Weights of a small transformer language model.
Size: 16 layers, width 64, 2 heads of 32, MLP 128 quick GELU, vocabulary 2466, 0.855M parameters.
Architecture: RMSNorm before each block, untied embeddings.
Training: a variant of Muon for these matrices, 105M tokens, 6391 steps.
Each number is 500 + 50 x the weight over its row's rms, rounded and kept within 0 to 999. Layers, rows and columns count from 0. Numbers have three digits each. The size before them is the row's rms in percent of the matrix's.

# layer 6 MLP up, 128x64, rms 0.344, rows 0-42, columns 0-63
102:511477483540456556546468505487525458544454485478561427390496468469394490463513468433561521609478546449454411474480463460549522470420484471531437595434475414545520612487460477524564512515477569
093:497558461474505511502533522500492414476564612469668488511507459513514434473537521529423480525523540589455461529550434491597521511445485373497468550515554577495470450420508549494521474501432473
095:551455496480550542608438499456448445455455428445463432431517462530444524542423515530581565565562523578477484515480466524654496487519509492496444562528431470502462525502409516468502452518441567
102:534418535508496520440506527534540523432393600485499486512598496458482490507489527439595480532510514617449509562467440478665533557475480550528531513555438547565500535484496585505476504541493545
097:460493542479425506524490457499526487473448474464413508613491369521405471483510521484506466556429489524562351531546546411586521513439592464508498480533458411501509450516507548511503540446477496
099:430517496479419560542440498427544475442512463531562535576477532560437585562466522518493480500487465422485463607466473444463514456518449375516440487523527492406523439443586562534461549465467439
103:463469545433410511481494486521525480598463505482433395435559554423435476541379525510468557529471445533545492405614548492523503502513516490512523480474563502546436442476532489409540476410529540
087:504499464530527536502427481437556494484331516476451549517523427527449490459384497441512472517448580412528469574533477497517518493491461573534546530455470542490471383551489563526402495538535446
091:547507429600460575553427566526536439527400488481541527513512505553499517493477581649522453517472466454581510475489504535489588476499519506538546525455567518460523477537452429430562571422557526
093:428452486483551492487518449478512534509591589467547417427622478566507589493524589500496539481443428387507464516494530516591523489498585544510558479473412516481502511477477524485544482609457540
104:539489445538522450558578523445554521525511584455438495443535494500505448482573503596518586481446442503528492572456521457643490463547498496521480471520490495457581410441514430514563383526464444
088:437497552536380533573529555479483514426551553468455448584452477584506481505514557467527500530514468473489499397479587425438593461526466531454498411514495529415479543519591486581500524489452565
098:528569417525441566467448509441508468480523498532441478516485469400492559559494430494588489444490536442441514407596535504387474504534524405582486474511442511432534522529479555423518505469596519
098:524481418477450523509516478493539606537505572550458590605545562511449493465540524470515517505471538499565525500563508432531516463512536429555504421567315486514500491500475516532483539464390463
093:520548505572458495557510463415405397513518553461466427460597557548505481587537585529460502488429472544492524561525495558528475454528448432449493552502501572487547606481474506456622481463525499
092:468590526615517460563383540437517500458507473498454465517536473497427636526472502472486559513521420522517545551493475611452379483576463445473505494482493481411510462478541480467526531551455509
099:481558459559454427418465505449457536498519477337526572510468545433466507493556545426499577535523529445529503512488437512492588410526508499496404501398496453551434430555488539487503490479546546
102:433561392503632535469472546509478424562553514443511487551486440453533487561502569434516536438453481554480483421445481427547516373513482442506415492426523484427494522515460475570496528483521523
102:441491431468506482487513586466452520592464457456419519527548426439522568529497528550546534416491538457493426446472468416463538552622497520482469465588532438486537457501489634459468485459560487
104:551490452497491536506479538411381473574514465454554550503482541568479537470468511563608492575473488601468466483624481485525505515460412475526485449476568448459501456564592490497552464497409547
096:385601418527490447410499462520568527505496573444393479471543472573422512486486506474419453518459522510438457501555499519531476533530530469490534548571566575543527487526461508572511448598418474
092:403554518526502558498559517579522458477502462522443489408569486408551469460429537592555498455539452518522466464531443592478562554468500500457530505515577467433495370572507534477588488486556515
105:429514479514570486424587432550558601494521561613445453424578457501455494463503523400499521554564539511522485466546586457478436480550562444490550494436492471534429516507471550483479571465441505
093:508454509562515497465466500472520476477473517441436432595521485450529498459434506455430404443473545499563499387510518520566404463487515444548612449461400504376464455560537504546485493469474544
101:521519441529469501537460529536627553512558542501532520525532549441517507446503508587510531563480572454583444489438389527566407431542506418401509413442528467520538466495576497459517499536450470
100:506468511600523530477515565490533599480428502551509571472569576504497473460424550529468449538568544507464539466494534520568502464480477546500508454553494405456432453609387516489504497515552364
089:505496494564444506498476464500514450425480561460408514575546448485514455484512488461540557613456446385474564432493581436550416495454540520503618534518524448447543578515490529570582473498523524
088:566518382425544524557573474500431477518440524460547505525453499593545464499433570514560500605506542486519473424496459536514470491513490532549369439511578449586446436494433501512555493484521541
106:521492365574480547417471545491557481552528422570520557530490378444496486546421585472539579536464593478504451521514463458554522504536463540439433460498576538439487519455471558481525470553495516
095:516369432582492501385490506474523542515448500420532398528519505448533496472536470497527514539503488520457514508455527555567516444475449441616449509421479430486563428592582453531491455485443509
102:434581396436518572608453479542438582568479464523489456467561484495492593442492538429536413416517566446531496551538489470500534509528455431494516520534504506501528569554437533533508477531615502
095:462410468520423483471547455439534460465487485583511471558473553407470614465487503469502513440456519411495452494489441499469552543519566497594471481443431481469498466548438519509659520493491587
093:453494427487424591499493526427498553495486559492469525478500576431496447660525548485424511537497574547441568478478601489467426488517407498553436488484522420533552499553495534445546536453515522
109:478550459536514503471489679463451478482472483574500467579499505507386495537454461551512463580442543563447497515464446482538443459500494575549517388595462497504483497459481616493543471524496517
100:430576545471441497614607563573511522455442499480543474502501495469466513514498425497623538500569536457462447544485564418513433497551561465479481478580526429531521404512550544524565473493530557
097:423448475543524535511451585518454483526523569509547488559408526531557483477418565518621516449477487500562521491538619550577490478588558512465581573519502444447468432523467492484522477595480539
094:436574525487547456484523549583559521459430519527447499527464463440437447553571636501497506581552501523510556516517545450588599404535532513498486484391480511508546526429525462529595510517507496
096:494501409535425460485506508450538510408519425522481466594509542409480521487464580514500452498530561548535465581585415502606599498476580607468526527530492555508444469522459480550571532513529493
099:456498566562581479470495608489547454524470416474562435524544525536381567534527622498488567470488483445532518576505405439506502524505436482499525501444543558514607480462526513551511477450565532
103:493438425580502544598516510550559513420479556521483500501524527460530554451494475500508569481599511539489456410587511577557472540529410588536412528541543488472466391521521592484512440479508539
096:438414514434475554430517521454569427459550572477494523573459503504568488537487480545529418596529545527524513467577442530406478577505489465538493580524467504437456509477445517438607441412533533
088:575450533508492447447422502475491563488577547540535455538553533487423522455504558437488490540422563528424384487510535523463546571499534611470536486528435465379519522576549481446526507547545560
101:472575475505578516433606465487545550468433534580556489466427561479391544482464550538579510492493468504479444415594448523560516465446561510562584558525482463511495463463428439504517498485577538